python train.py --n_layer=19 --d_model=160 --n_head=2 --n_kv_head=2 --head_dim=64 --d_mlp=640 --vocab_size=4259 --activation="tanh_gelu" --norm="layernorm" --norm_place="pre" --norm_eps=1e-05 --positions="learned" --qk_norm=false --attn_scale=0.125 --bias="all" --tie_embeddings=false --parallel_block=false --init="normal" --init_std_qkv=0.0273 --init_std_o=0.00443 --init_std_up=0.0273 --init_std_down=0.00443 --optimizer="soap_variant" --lr=0.00632 --lr_mult_qkv=0.7 --beta1=0.95 --beta2=0.98 --lr_head=0.00657 --grad_clip=1.0 --warmup_steps=200 --schedule="wsd" --decay_fraction=0.763 --decay_shape="linear" --final_lr_fraction=0.05 --batch_tokens=[32768, 65536] --seq_len=256 --doc_mask=false --train_tokens=239800000 --steps=5131 --dataset="wikipedia_en"
Each number is 500 + 25 x the weight over the matrix's rms, rounded and kept within 0 to 999. Layers, rows and columns count from 0. Numbers have three digits each.

# layer 5 MLP up, 640x160, rms 0.264, rows 327-370, columns 0-159
507521475475472525457513499496521483465500477504481469503493518515538473520478449493510488445480480444503594507525470513477500503538547515463507480512458498521472550511534509481522495457468541472520487499531518505493501476490491497494484516499492494568517533464519492510519491448510490420501485528537522565544428483490505486471499543498546459540514478547506483516518464515496479499507512498486509596510487517488485473484530576505560510518464525489513531556517520450492577471529480
519515491471460505487511501494487505542499516518477496485510533548489508474520519481491472515487470541491509455493501530495545536524499513498504544512468485545488526490509502494456525501483514538502478496480527532492506537515563489505457497519495490524511499497455521496474467513500545493500474486478503517508493466473501497502534529506539512503526490486511483515499469479513489475492523447502506466494512480524499493471464524516530507477540461504521495528561518493482510513478535
510487515496460520493480529495453502532494513469508456491522502512552468472501448517472464517519494498498558500469529492526426498486530509510486492503544532458490511506477471519510482464518493529475505482543490480502500489507537475503523479512511484497497487523520500496473474499535491491491521461489520482536520527469474552478482467485509511499515469504480465535510510509505496555532472518515520495510496490498498471497510525499485490494522514493521533487520478497449474478476530
521434533520503498451499514521503511483486512492489506502469483494541493510514484492510502475481483450492496515480507516541475466477515532522530499517494522539473468482497514505468508513505505491497518520511476499497509501478548506497505503443476495517484508458461495519498506485507468524501505549514503534518499441475486521491483495506515515549509467478548463482512505536487482477498509521495420514515514456509481505556526537530555530471492534481505483474495510504470476496515498
552481522470458436519522499503431506499466517506485451498450554485563514414532513496500516474522529521510524480491463499494504524544507470512511502515507484480538521542532509518511554527450486532512500490492551496524513478514484519496485531473453510531496482485477492460447522538517492497511472475461527570537441525471529493499513498464532501448501464516467521449476469500523464478464513472513451505512479466484522519506525507485475508518464495491458495507533462490489544510485501
521511502492529494490511504480491456492461522521534506508502511488453488513512486480513513508449501517509491493511506514495490531482445503483469516496478516513468507500507496487546507460544465523471536546528514447484487514492489488503518493496520487503525478501511465539514484528536455489546555529522458544555481498511502534528481508464544513511438478467505499535517481526517457488494501494462516518482499483453478473520508517475504507504489468565431542546444500502483498521481492
408511503534503525509504474458434540455532471518540501480465510474510468486481478498543487442537477541506441547477495542491435454532503478558493501515467504470445491510511499515519509471501483462515531465498543533475521525533523562484552494546471523483504467481496466516468476499554451504526501470522455553511475556559462541454556498448489553502529474484490476475503498517503508521462503520506503428511508488518493565511486510576481522503461502464462530439521491562567470496500503
500519463523476522514497497504449484524509506490477497493504538501466522468501469485498475478480505557475504491486476476530498504502486451535488480484515516483505478495528491501484511483523494508485492456510506469494541516504515497503478488504482492550573524527489509517470494480530456516462492494513497488528531476521530480501499503515488500516462493537537507486477506509518486530503480517485533510458467511500543505488458522484543512498494465490501487494458480538476524509475515
513500496521517526503517514480483499484477504508510471538495515505520483508512463502517521492530532520515481488492499532520504517512486474494484497491484514510478503509507475504481517481520473519512496506506501523510497515486501519514525512486474481455483477462466506508486501478530483503502458485527487517503497488516480464525540490461524486526516507520510471501488489511473454504501513493483489506490488502502513515507497515511524516469490527518479506482491485497493483487512542
483515500512509458495505516525529467518491567502463518503568463541499532514448520445494435468454509519463433520511487521468522525506511451488482495500505492501498510477525491459510484494542460411470490492509487503460503502510493500470509509486542499461469504492504479538457510524485527440558518497521519459524551491490527522510487466481491460492515486477512486511545488489505572518395500512502547522512517473497471463492475505542539508528536491481537438490513495540449506504472532
528489494525489515510497494461486465499481473495525497493529519510515467475478504506526556516481522532511518468504484488491490481490536515475470538516483489492441503476518479492503524497479490514443464482530521505535511500507522512511488505516515482525495501477507499521513505464514526477517503483465499503489491522508564513500466532519495512480447445495507490548508498547545506492500493499498465512526492494539502432511497503467490462472507552530496520503467519517469465500486481
460476553523499495527519531553460515523495490488482489484455500489468481447452491508513537478454490490584491475512540528475481518470461492510537512495509500501519527516501541544542510484506492512493525497415517513450492489444522502475466543474476518472498496536458484544575550456464490463530501510499513471521505521529502524541472505479495529531471485549522540501507515493499503473519531516515562510537501465489508505505483508482530469541509505448508538504472490503457485473496469
489484499494460521535492529489517500470470466517518539499513516490488485519500470490555559483494519489472493464477546478498506538501497513486500503517507504533509511484480494495490514458503469468508500490477556544466527526510514489502516492518492521505501520540527467516522524472496467515534548447488476504507553491494487498499485518536464498494465468442511491495490495472503495481491531480550534517470494484509411432508483508494539521488475453526487480485497471501481477536482517
523503520447459484534532514500512517499489521491539484527489495508514527540458517510467495535494466505485487475506500463505512491528455549519486473478501479512457505493506422486558542479498462448481504493504512499511515510509500505496530468487517515509534512504518543527514480510498489527518461524511454544468510494486514476513498533510515507484472464505492535496473523517548484507489506525493477483461487502510563514506452513502484512464492536486521523443479524522479456497537433
487509503502501446494515482507504520523504516469513479448518514520497495526534458510476525455524500499490499510507447468500497487503488509494480487532507480502471500488496490486500522538537470536522485522515515515496508464534545495478497467530485460494553528521526506518515502486464492502499495467481471504499513517489499501487487490476491475534515499460487487519493507483473466469494521503505529543528458491476499507513494509505517518512496486496483491530499508480504467535525490
504459489482458539474519480492495510522486500517516509507488462478474499490472506502488487498528497486503515506522469461459464504541470462502506508505541511480524449509468439535472469469501516518507514493483546520498530472497472521497528493458500498511492476475520516493504513515542482528472505515501504516502533516508514470499543516513477498519488486537481476472503517544484550486539483474515505543503493515480514504486497492476491498498476498478499449465531524505551501519516512
468509500497474476491478489500511497517501504489534492499502457519445534449530476533471496530534465502518513515517484531521474555512487478489486470510480510488541503514493504519530510520525540503493493477507532501472499493493500503469482518523456515509472507478517485485488516545494485498534521522473493485506451487470509511481529541485537505493503476516494482497458477527501491490498516512500482473483544504528591497509484541517482490468473481493535509502519515515471462496531502
530504504498485474533506454499496530513518548516448490481505496489499497486484527538502488488501524505511513539500487498510518530491469486502525481504477488531535536471502461485457490510462494539467521467521446486528512497488461465471502473483443548477523532518516523471505467516479528527501499471508464501514494504537498512484482480513513483511492485485535531450516473459499482435515537520482518533529480522478496540511509509489478555500473526511515485500504509435497485502504491
513498509462505512528487525508508518543519497490526517485477500482487472498493522531507483521508491480513487480494546471461488492502442504496493518510478497472473483466480528532481522475509491464465497509538505478472492480524450502526505502512504539465494491491491527537493491495492510511485487502444488501522513507479519495506492504504508549510496509527513483487515488537529496508500471490451471464487479483502508532454488506488521536510470539505486517478526530499503500508487541
508510508484503509492477527506497515490499464502459557513503539484503516494482489527490485493509477553459472482485455486511504499494510520483486545480482469500517448455516505487479527493531483508505495514500518439478517510552513480504526456520497502461543480489509503471501493520475511450503473497509493503488493524484487509491475494502471491493529457503473521530523487486504511520512489501536527588483484570501527504493484520512494511539507471508508506530521520514550528496498501
496468491553474476478512508500430478550513522496531433526518483479488483510526512532524530480489474518515503490504525468494502524530517489498518500478494533505499510495513487509516537480470498482462498511534479473514467467459498485503503542504516541487468504508514511523477492467480503523554550458532482534496498488532504492526515485486484505497492457478499469478526464526504437525500526488465512509503492507529504499488495491478499490505487516481475491471463499487492436498488515
517487508471521517491509494477477495473503478528502488508523527510477527474485455455525430484499465497494523546512483506482457455526536501518492506514448473506483492488487469485489467520509501487516502495464493512523528488493524555525506496546475454557521490454498488461506490501487466523505500510491508474511535467500483493521480480517510490534517504478484517496543510478529449511470515487473502514512532523500505521498512469491508487521467490509490533551520469496509476551493513
544540513489559533468511529468490521465502495500491539485498498502486476518488505473495496476479482482502433493511493482469486493528552513491562511489466495440512519558492507517509524478510516496479436525478517530509504538458518507529552423465519476472536527503526535529507492500499487504510479555518506514502468477468544435498550521527455506508466478507500494474516543472498492546453478458499466516482500485506450521529517493477481478500487509560526538492494539494525453485509489
501495505475515505504484499529512524465489535521517509493468525529509503500506514513511482468532496477472466518442516517500496463503497463505518534504483505496521502533479519528490482476484522484469479499532554506487507476513463513495559533505525467497515518510478497500513479515503492493500512534493502504514480541508500494500534526524496511515514489470527496490546486526486499490511479519478495496484523520503464515499524472503460496460499470487500463517470500514514525526529533
484504481518543490515478524581499493470528552523506501519514483452542480464511466470511511470494517492494468492518496503525508469563455455476497465491477494484533506515473497475495520483517485463490518486500526517476485502479488495488473446488553533501560543517501513471467482474531537472501498489507501527499481516508531475479520511446478509489491506473534489519505492477555479518462500498522527510505503479525524463522479496515520509520527522544541489482506517469531526519475531
498517503483521515471505502508519519505476519504487524492497496524464516477477474517481465505501490493527490519507455525521494532531450494486495514534506470499514459519507497490502506499503511543491502509496496537506495496476513509485504501455512513524507504472530483497487498488488483510479488507465535505540470515526470497452503514499502500495472557518511505489508484508481516458535548512466438466477501504456529528476528501532507474523491472514507513494510515494521499479485502
550516521477503533465533496516521480539502491466525534506547471509456478473484441457471518478518487526483460465493521514488489455461547516534508508490508497509547485520507518479524484511490478528465514501526508480471489482494523541542443460511504480502466526507472499486529491539453486508475470487448486534486495589511484493507484454491494505522525463482497499583524486581531455464502541547513499493518479493535525555518505504495472508490461524492527491541458518511523462522549529
478469480488496571498484515504444523502491471480507484504501519516476499527495489493527496518507486506479464530481462489512469470486476474540486525485517526515490511494517487549503485507474510483506488497512519494496484524506480500503476469490536484498512491511493470478508506505505494496505515502549508512514503474510540498447526507493481511490545500476483480518493506525477462510514516497506502503468489483533506522507475484525460486480491510478512524462504502485541460450514511
500460488499505487536504512504523499532474489490481500495495481572502494466480503486501499468490515483539503550519508467468486499532488452480485494508523460474494525513530499511482476509519504568505471498507510516513505475526499483531474488497503515496474509527510462494515515465420473540526509476488504533510459512485501497494514496514494541504471471534456519523516482504502510479468506526536493474500480477526523505504509490520434504510535525503526541502530532506532529504500492
495495482469477475490508493470464498525467475478493534514491483490515507497509511525492498464490505511484522489494483464538511523497478490501456467479429543491527480515481519544504482469531495511516496524528508492455559484487487520518490510468465512490557538518505528505525495484494523530479513492493530473496530467440498478488500508478505523483457510513491505537480463519510476504484478527506541504494500487503491575513510550489533532510502485486514529520458526467464504535460522
510497494527476513517514509501450486511495493479495490484522543474525483538455480518519510479487486489529473482479453518484471487478505508483473502458472516518482532506478530471503528504455506490499489539479519501480485532477454488464528483499495498493463458499539512500504489492506474482518515512525493486474515499513539481471505493514533533487518507515466514514535443535492542558508523482527479516485488548511538553491502490548493489448501526499484514523488535457504452541484488
511512513479479502464517497487483499503491497499513489520512548498498429522509496560491552513488503524520478494509514522485501487497499488497501496526486475533499527496477485486488477468495559468502478470529499481476484484538489504505480469492503499506498510512524510540481486502525505474488507489509497507503459486500483517493532496462497477499510489506487529505529492487517534528499461499466522502503489486520478534486534521516502503502514468481512478498482502469441498490481516
541523571513479487487502478503509469477503494525506430532505534461508480476505474516541494479463506469538483531503462518520547494558473473493439497497512484501501531475515505491485507503503539536533464512509490470517494482515507464484490505502529500484448558527477476483458465476470524490529494519493511514513446493513531491479472490544495502510472499511502498494516487505509541497518547501488479544515496500507531499496543521497536498530518505475533502549474490492458529514484503
501537546556466460491530500519492476511533496457518491527491508479505509550497466519466503474507478470505532477442464537557517498466504528487501558489502544508498495490577469503519487485526551497487528485537535483452508512500536510522510537469461500482502484481507482484528551466480511472500494532503533504509517467519515509478507501511514523497482474501513554506510522502460533434520480477506484536457534519522538446528521506525506442543482451490485520495479515438481566456483471
465497537521519518530495502486506498505518487476524500534493503467517471525515520548497488476518535500523526511473517509553514514490531447464513516504497536510489460498538507497491510468501497434510519466500493470531507497496504533498481530512488461485489529485524479480491485475514472570460509547478489480514503557483520460492489476513499490466542505515484501480501542511549504480503463525519487513495531541508530496481481516438491514533537466485490538483491501475475430445522484
491497485471508543445479501488528537509494483525503540506468535474522523515504509500521466502510504486544510551501503528516488516543479501501523491511468488453474545494536463485483503514497517470529548479496479509491495491533509510497523525485500492482534457454528487505483504485498516539513482505518465538501537508491512531474498519481506539521524496500510521452504511495506498507497510490524505444503490478546502495503464522498483527470494493433507495504536482493525502510511470
531476537514487503505475522490521515523524461535464504480494497468471494530490561530553531495497503510508472531523444475498461517507507495520486452457502538549431450500512497522538513465494506485482502481521487501512508477486500550476597538455465498452487513512514463480505499480504485509470526508465531519496483493507541484492516474510475474476520527536543459459514582522483491455531486483480469490465479485518477504494496471506513491497505525468462471499468481484508502473506500
490511523502470539467523559483507497496530482486497495480499479497468525524519473524535533536495500491440483500457495464495505428489522499445473461507505501502502513520526517432538493505550527475480493500485484503514491478492516479536514484474521512518510506501474481473544510442452461487507540546534503513483462540517550495504506496460501513535480527468487491514471486534487507538514539487462463498521463493536496484488517529472550483497512513526482539535455536508483486513535511
465508509534495533463483509520500507540500504509550439510575535519467476495549458524462506507443576492482500502527482484512533475508495490485477485491501502519513537507524497496519479450467513475464521444505526510514479492467517529502538462473512501513515533522488497499507461476502542488449490480465536462512482485505497465485494502509512510480489530494489441497484527506490491557492512518476526535485494488462527458462512459471512500528499533521505473498530527518495519543529482
494509537509490480473504492491521502468489430500482476517545509479440523474539503518512475483495503493468516490491526537488488474458498536548490528462529507502448487506488517466487485522496492467503521482533533485488497475493456506503557475501488517501539484469477443463493504505528472522494529523469518485507494487476496502490495522506521461490485526507521472474537528502494547483538484494532501481490474523481509550483501500477548488485557491500515485498526476517504498474547501
489537475513544465522487526492453530500518514530502499449479536511507482486494501530516482473515528503511526491476462532499508520508493484480502528509486501486538488471501500523479519473518511492508529498519542496492487481468441448549478523503477523487529507518464538512496519500516534489515517491523524501477483470497473487502532506497506498503508530545466452492575508514516487487504481475514471539483489463477489463537501512525481511569501482478479539492437515499503524526446443
526483516470476514532490490526514475468492499465496534505510518486519512505529508494512496516504505515468500491546485511516498471516502478457433506507468489418488532537526536551553472467488491489486569480496487481520522459505562494492509481555513498490483502530516542494482499482477529501469511530504490514498475493468486457543486521488501513487480462490525479513489551508531505529511450487521557512508497467456474491493483470516481542486495524509491509474449521458480513516456511
526483479464452523506471498493506522547459544459503520442527485468502490522508502517478510476513523466498528500519482465482450464539503455522474496485505477509528469519498483503490491513483506494466531537478518511491471495468509510469522502471507508516484472529545508456519518551483541485522474471518513512483526487515500454482488507478488495500509538498540522497504486502479471525481493482468466532515478495535514540524508487531526509523513522437474444471508541536504505488449505
497511514505513552496496515474504485500467490506552504511549513506491501478474526494473510458507507482520507477519520503476506495510531498492520488531520532524464472498500487521506524523517515548449429488463512498516506509490510513515508503514502469468495494526511510503455520506509513523544471523466483478514535474517532498502533498497501508543444448492496510508536470503459518499495499535472489507460526470535490473503519484463479561490471491513489509495487462479508456486483491
# layer 5 MLP down (transposed), 640x160, rms 0.24, rows 327-370, columns 0-159
497486492489545496491548479512504503518488567503524510509505499513519497512542524486515488506505476497539508518498496540488547505474440508511512518481540459522519518491505496576478505525513495506532463496545499526519543515475496479536498500544468483470527494546500512535514476492475500529514517528518496506450512504428522521560556504505505540495508538483515469476467482493533503527497521580530554483534521468519541482477518506470494479486499496483476501528472467499520494516457507
463485533515481532524485486489491516501533489508486525502487466449492502519500477494482490509470516488521462480495514490513447481514505508525482464491516521461524485525557475498476468513523517472507538524452500514487481490501503511500516503484496507517505480508528520483549529507490519475501493472480491496495514492503512476504468437488461518481544521541515507505466541483506504519482490530482459495523519539484482477504500492507501465455487496524471513492511482529498502491459512
463556532513499504472512481506491501539467488507498525512496413506514477474492557489493511521514506503540496518527487461482492558478462566514524522490530494483523501500493444485464520526562509529478525429501477486457491491535482542519465480527554514500506476548492513486500465529523510486520523464471452507468480488522541524506520525504495430509501468506476496509502537477531473504467476530472514509477473513498500476506497457509536494498520529536453540494486496525463479507519484
517519505497511534464475545506473552495556500488494482485465460520510515515459521514463524495461492452496541450498504457490551472544511478477500480529462504495531532461505479464501504479561530477509511489513476550528489518459495503475514488461465529509498541515574522524498508530461486473523490515533500491527448515540530473526489494458498520537486521470496501489525506500497509483545498469506486490519492486480500460494494447519493539493483515500528525534428531572501438466482509
487487498443466516479497500519533481490528501504481515454511511473457536549493484498454535547510483500472521459534474465493488507504525509471477445510517525512516480487494486473519439511491501495477486494517496467513497491493551538484462501488475489497517496510508489501505500488504514448463516501532456497513492480503499440482489455474554472484521509528528496495514567508481481531489480499503492506487541520527461496531503501476527492465559516519510505489524566514534524492493504
485465461523493496490472483508486490499538538473460520486516498466485476461495522527476506536489494525509484507451467472490539512466502482512500512503497502506492494510462497466520527534508508551519481512510494516455527532550507543463452516472535508475480495491499484497538508529472518515461485455466490493484469493491499501499532511547511466483504514508479475504499478520529525487542499477531483466527469521510511532491477506507452517496485506483504499487508472479483528516531521
524542522538513449499526538496446468495492530499530514533516505474524510489506513527488482489489501466514481462501485487479534526466518509482530490543476464488495536519492457458507515500428487541458504550466497553519558512505509480478498527521530498494464496535522471526479527491550530493485492544498479480514493493541491512489512494522460448501497500490490529529511509483577512524499476497481537480483472466522490466494476511503492511484501495568472467520497499444479514489511486
511495474491506476521497490527472484536517515521508452551497477496507538509504573529473494549507481512499514487500518524508479515464559525469500519509521505500506440510535504545492486474523505519483517469481511500488511511468504506499528496470478520485538506513511490500503459549478526490534505486511508522462466497485500466520507464495497494504523512493503487474485493483471485483495491506480500475563485487512493471490432446475488471532489513497540504519536455509496495461501513
496546505479493467506499492497500491449520512510486531497509496529517499440513495523487509485500518500517506475478502461491507503523507517496528457528486516532479489476523519510492484526483484476476503510490534485494490503463480529492519467515474494509517505524504519528537505500480503502465458522491492529445490496465509490504497468513510493502486477508572519457519478500538510481492479488517497490472484516494482509509487496503522493458494497509494516505515484513478521492505496
493499491477491522529478463529535501487485479481478530470534553516467511499476440485478493543539496493513504466468478472545460459504484487510506484472498490523535491484501491490489498506531519478508519513491504475513488532500480536506440523502483498542514437489533493524507527503516538533497501503508463512471482509517483467505475508514525486495468520459565517502457501511508500546531520477503479489471527517513508507524489469454481480494504505519514491495537499514509455529504518
489501467500483509505508495467543507524493467482510534480539535515527493500493524463519511459508539518543526506520512505451484550478519542510509514520484512535487492553499478488464483525478475538469484452553528480515474452494517469470517519537568502520502518463492518523499508536518460501485554480520494469452499505508545505519495470511472452492479460492456502498533508529552519503504500494459509514526449521504511482461457528530505503478523515528504529499495507502526496447525478
474434542517504505489502434525454522524518474504467555491492435496526501457493474465524498542532524465494505529519449507498523501540466535493527450498547506536508510465511513510445489484522471509501489521505505475494465524521489537454511521502490500511511487517508455503502491519494534541482512477495505547512490465464531480495475493505503525475497506528521555491491469502484492512507505453506469478505467519494471503487501493504504565423480467489506512427517501545464459510488501
500485516500472477502508517503504468515475520492523469500488486455509466472503509525534491509508527481526527498501479487487513496474500492508535508499510496509534504517533485491511546506485511503449461492497515499544509528475487464520519487487527506525462492461477526486496443480525493534506505487537500487452480496444536522550518488503486524489507470473524519495509489497474493462487495545512502464490486539519478526486490474527491445508492499459510484493506513501522496523523495
512491513488503502518527503503527495464533516494497501506485521534494442553482534469507458531466482548500493477502459466500481504524458527477511544531460476490497477491518477542495530470484530468547532519485495490485518492494511480466475490515488548506515468510432516548484511526498503459458513499488456534507536489447550532492523538507502534485523500506482532499449501536498546454457496460512529501518515518528500537485484508474515471498491481489527489486528499495470493505490491
523518497472524478506481499502459504475525485510465490522443509557529513490493507493491483483511506519500480487499507494501539517517508480525490515479495508495532455464510503523476514529504518464541507532498491515501482493513475501538526519471492524510516487485515472481548518477489522484519520500501500480478468526518457548458525500459526519503516512513551493515496515498513513506473481492486453498492554478517475526468498531499455470549493494505524508464473468523506483528505503
507507507517514458488495491504470543517492504501522495504470577527526483527511510492505523472497495546512524516468531516509502550473501478471531517537469468475480493506485546513510499500462550478509538497482497488490559527508491493515540509493521494494490482498540498492464532497505549495485491522488521517500442501469470506471483515522506484508534511531460478507478528476491519512493516519497476509549494512517532521498516514496478514505517486526513526472504471522453493502523507
501505489531515507510526456476547499485471514454498489481467470474499481455497472524473490517497491476497508514479505428498512511502483442477442493526503496528507519473492488525505473476505523499528510548527461525496513499480499486476511487507515481526523495505503510458514534493496471546492524431532531468457483492482515495516517500464493493519489467527479490464539519508463550508467513508452442520489502505484474474506524493491483479498473454471497510510535522536487491529515461
511488489514526539525536490479445483474455492492515533513484491527501484496488492519481460504496460508554521523463525489482530491509521508476483516500489503469524487489462492513494470481510501486506499534488535538532523477505500486506498518492515496519518485479465450490474497520497506485499535512513499504527500527508502493505496514530492490494501501472448497467491467526487491554415488518506501516550478532531532492497515468517514459546507457505446545464509540521464473514515479
466475449538482492488497499532500473480496453505510513507525532525492538518492479529512499554518501493457480519476500517485435486478512544552549494481505505483499490501472511495494499501517495503477472529506472490510492494493523483502482475515484497524544525474475462492470511486522512508500460485486537493490514486472455530498520541473530483521438486503502483473500448491506473513531507503520505496505543501521502486495489503481505463475493468506548516523466506480527494478490489
490456502478478483457501436508551529490490502475504510500485476532562483542461492485463524537520460504478512479503486507507492518504502513488497512483515491542480492537517535506490492493472478519467544475507458517501542524461497543498437496516478494506529500483530486539484527495472510516496508487504476513485496508521524529526489481491485522452500559522547497490482466521470492508545501517472502479535484551490479456511543472498478517455452494534532488501544528491478481543439496
487514499467495497490515520481514514485497500518529521500467480493530520498476488518512507514509455499481511512463515482495494539450516528490476495494514472548516489478517487506493502533515464447469466454482499518513490506506530474468470493481512475469510480507510525540490526521460523493495505502484512542479543496459499539499499495519525542498504506539505510508486503491501510517492468572490560484489494507462496487558527509495515501466451516511473512494465484484487515487476494
511513517504522452533494538484475479495485510506479518506477426473533468478510492476531522473503512496506519509511456527510510498513485495494512510520475489504474485509472515443516499532527462538520499515497462490490521557500482491489520508538501459532466472476519486466476477484500471487483500482493531490527514544470537452534520514497504443508538509505506531514507502482509497505495467483500472527492509496493510494472529512488491510543483498497474512507499512513502486481497492
510481534520482441533462525454512533496478481534507462489538541527461478498552475503544448480554515484470459534469552530495512485466442491502513447520514462540514560529521476517519475545499446527527493483481479468517487488534480482453507499512501544548514480479492545526468497460531506468484546477511502498489481471460488560520506521525563486513542444541517459485465457492530485495456485517478560519461496516503491488465532555524468482469481508502461446542488476503503512523503468
497519527516495495482499483491495497504487536454534536465536496483536532461483527545502478533484533511566426513474460477480535537523499486511502547570515538479491473496505511461509499471544502498465516475486469495484501528536492512516509462515490478520515509486495496508509500526508521497489520517518482511493458475486523480482517498507513506507481445461486504570503494491483523507477476474553514514476453493493483487504479509495518467500520493467512550511519495462477495502486496
480488537491514497473488535488518524541475487489540502476498480516473518542490513519512467524523469541474508521506493498486517487507461492483473508491484514496507495475494502532516482500507512516539506493529476486495516505460491489516511536515470494507520452530515476530502496524497497488524507517528498483529511472477526554502518510491460502490502491474474543466518475517480540483529528490491473504528504482523481494499506433480502437457532522485472517506491453485502522477509479
539470525518531515476474495521511501548512468505517459489510487550537500536482480516469506479479503507512493530516521497449527518490468474507489588510504486516487524505502512501509511469497476488532481498520485513487498507539457492453507471505526449477535483534504486492512499502457519482520516467484484493470484498468556506514463511522512479501509482457485511494484496529518472509464520497476476494532514515534506507512511457548466501471463522496496517510504457500479499538500495
509502455517494514524498489492493522464482494498521498490471490499509539505510532478510450502491480476528484553509504496519473498537487505541515471496470535518445518485523499534479534519542502463473431509534495460481506517534498511500559548549551500494477543472544471528513457497519485506510514486524490479495551500472486484523502535470550521494486503488555491563472495477490483504495521552505488483469500513463501517490517495498445461494451506494496472472523506499527524496467518
465508483481515498504505465510503496491508514490486517489517497506510493491502494505510505489524524505532479508514506491482507509547445499504514511517453531479465479513517525516526511491456468526502483499477499497446504505472494504487486495473467537477498474529489499486516496536514535536468474490491468455487487526548506479478475468514495478478520493508526541495514485500500480483481486512498452482499478533485475454527518518484531473507504484527509452518505485515498502495522556
512550545463489490505502501496472498473494465432522448499505497504516500508527508520500500531504500511490519431538496496540496505484490515489476485520509510497518503522513485563490509544522497507482469479488501488482530525499538514498540507475516518489488521521440528509482503475510491523499503566511497495512491506553524478518476496492517547497504502443541468493470486488523512485574494487471476484484506521501503518467477498495510501484497557491475485498518508528471492468519545
498481504502533520488467510475458501489529467493452491490496504480497473545499484496513508539463560522491490485497514507481502493539488518459484553524505523464494494499533509519495487510482481484552523483513488485452490501560497513509499498502490466521534524478492496537499519483450508531513492500492492493507523512510501493518472510479478500526480513483525467456509505490500499510447525483520519488434522505551492493526483485501518507457482469439472507481505502488520522472513548
485484550497493467496461505546500455524489485526477482525523500486474493484531487497507523501513536483487538488485485511482467519491504489531506512526486514498453487516501502495487479546509510450487512489489508510461481511498480546491528526483471511514538484494464493489489516492519490494494479476504510517484485481495508498500518507462519474486472503456568488494553501504484451472508452501506512543509516497457503470474518530493542519506511479534499422493507515488484479462547481
508506461472515488479524496486524549504490514508483514502467486466500526501494550492497484492485486494502526553519510503529500509488521524543498479509518522466531465507495499537502533495504500513514532501448534515516536505494505483461511504508496503493487517500474488526487471485521494483493517530541510506479581495491486487472497477515529509517504509552480474488466479503468508515479513495513513467505496518467511478506485514516476509487508563504514484508478481511543511499480504
472510466483497507482484515493486505518414504476498556513465497502518538497467481502482485519469525476514512541490486513514510482488468525527520535523488496497457501496524524470513518504550494517524529457477524498480500533503502502499498475567562473504490483482495566521506515468554486522488471474484515477498514502490500483537513503520480515470508470501523492508460508517513539472461485472481518481507454471494500505497505490504470477532512507516481479506511479426539452547510483
506522522512478483508547519505498501477454538502509517479517461430429522454507468508484501502469477493523488516502490505478515522488517499466502514459536477521544533456448498508521497497508523516493523454489518473518499514466515455502450523549525529482530455519498503524487514522523509513550502489505502511500515476493488560526499482546492472526480475563553470455460490483478492474535490487493526502497480467473498444498494488506477499531532549562466488506455495491536488468497452
495489497555494471543522505532493500552490542512536475506503474488484486491474498447497494483507485469467479495506489488505487505478493504516457501447513489472497484519500531490507493450463524487517483491525506507490522494457507463475517464476515496535477450470507474530532509547470512520457509537518504477495482519479490547492458496511522486470500491492536527496442512498511491491515488500550513509489511508498510487517504537511517484472476510499522560461539480529474508507543503
524478509514498475533513491512521476480492507491531473474532460513508520475503536520482495499522507525468489470493509509492477460496515519559531504500520511560550487485481535495489506498461499527473474497535524496483489507504473438548525459523534491495451525508530484492455500502503469500511493545498509504482525482472522476528513502486491528511474529559499469532504516521503492513506526485503504527474485537472501519513557487532484495510535505511450502508471514469514526494501498
507492514502509511507452501521465486528515574519478522547507468487525488522469535506494517524449518479500501520523464488464506513513493537457512513504496475482500491524511500506521515523510552498525459527450480498521479481530511530478534485517544509486502482490502450510537484558502493484486528512483493526489502504500525501536506499518518517480486522529496518551464466487476497511498490528502499481525540503538480501495514476508516469484481489530535515506535473467491505468500494
492506523503513494490502525484469507509470465461514471525531474505481543507494535470511516503489506455509525469485496496526471520471527446535520508526493449501504490483497508547525494495494481480518479516508454524487481509497513538446516466516507529525508522511484484477497523551512486491478496515511486484539510513536547478519479557500488447456507474467473561495497494487558513522492477493489507469509496513502458516498505533509487512460498508456500450480519478501475527498469511
488536507490456489492521538507516514524523538518477519501514461530472491480459513501539542520480488496509483505483496484485518542500484462483486493494492501477519494487446490501526461582501509537532480498538499534507531526464472458480523509500525468561527525574533493531497503466497473477484479533570496476473490492575518482503530510493536478508505526474506493528478499495456481474503527503528517506484475496528529499501520544490512493507480498527450487484510514512569521532499491
542503518487504510455494479481481540463518514532551528494490474522478479469549517524494497476496509512544480523512511507501500451491491495511503513497500487488553491538485507466494494488487522541492473544491503521478463498541473516497496506457483529471533488503557533539496475503492475499501492482525497527479538497513471490586513489501497561480457518510484539505513492495502482507480506522558528497466488509471505479519500524452503465544469484514515516504493515507477487487500509
485506474498454471525557513530493471502552520420491475516530497515535507512511484497483503510499506480486494488489549496481526456483446507511502495482511506490521541513447534490488464511504454490475533497515445477481503489479530490493483512509496485500487517503534454527495493482534477482518468525487511526518497479459523487489478486483491487442523511512467509448427497494463526549569505506520550438546499491441484506455482544461504534455505517518524475498513525459514476478507526
525479465534516498494526540513501492485521545480475491467475506492533437525528517531476525495490469527476544488448501510484492494474453513502511525502507510469478457503504505507487470505488508472515453523523551557503512512508456499492506457528503480519491505482490574483480471498458473535511501560499468449547527519503498485515540499492501533517539543488484498510539509489522472478519516450505480497485527470500475506516504483473518508504458490548535500571504508488485547510488525
506478531495522519468513506500534483510487507480498485498464486491509478473526529473548503454487504483468511502495467507481525487478524492505445504474485537542482516522497468505511495519490464477470492492478505513514511524508470469509537457571548502477464495495498493565527445495524461492444509525477491507511502454426507527475510507529468465484483506536445511510479507501527516511500494449499499505477496486492466502546508558511485486534464505484498489511492543455511561507531497
502465553505466479497496505494506477490484497488474496507516458490514544497506500514490470509526478481428552536459496495515523536486500490521520495476480511525544538516521496530489484487518477553477488498527528510508499476508495495500529501451506492507478496455480523483482535520481487534539522490521506514500554549501473508471488459473448524510498505545500443520472500512471461546512491532559494490497516521457477480475517489535535496520532497496514505497502514495490466483506525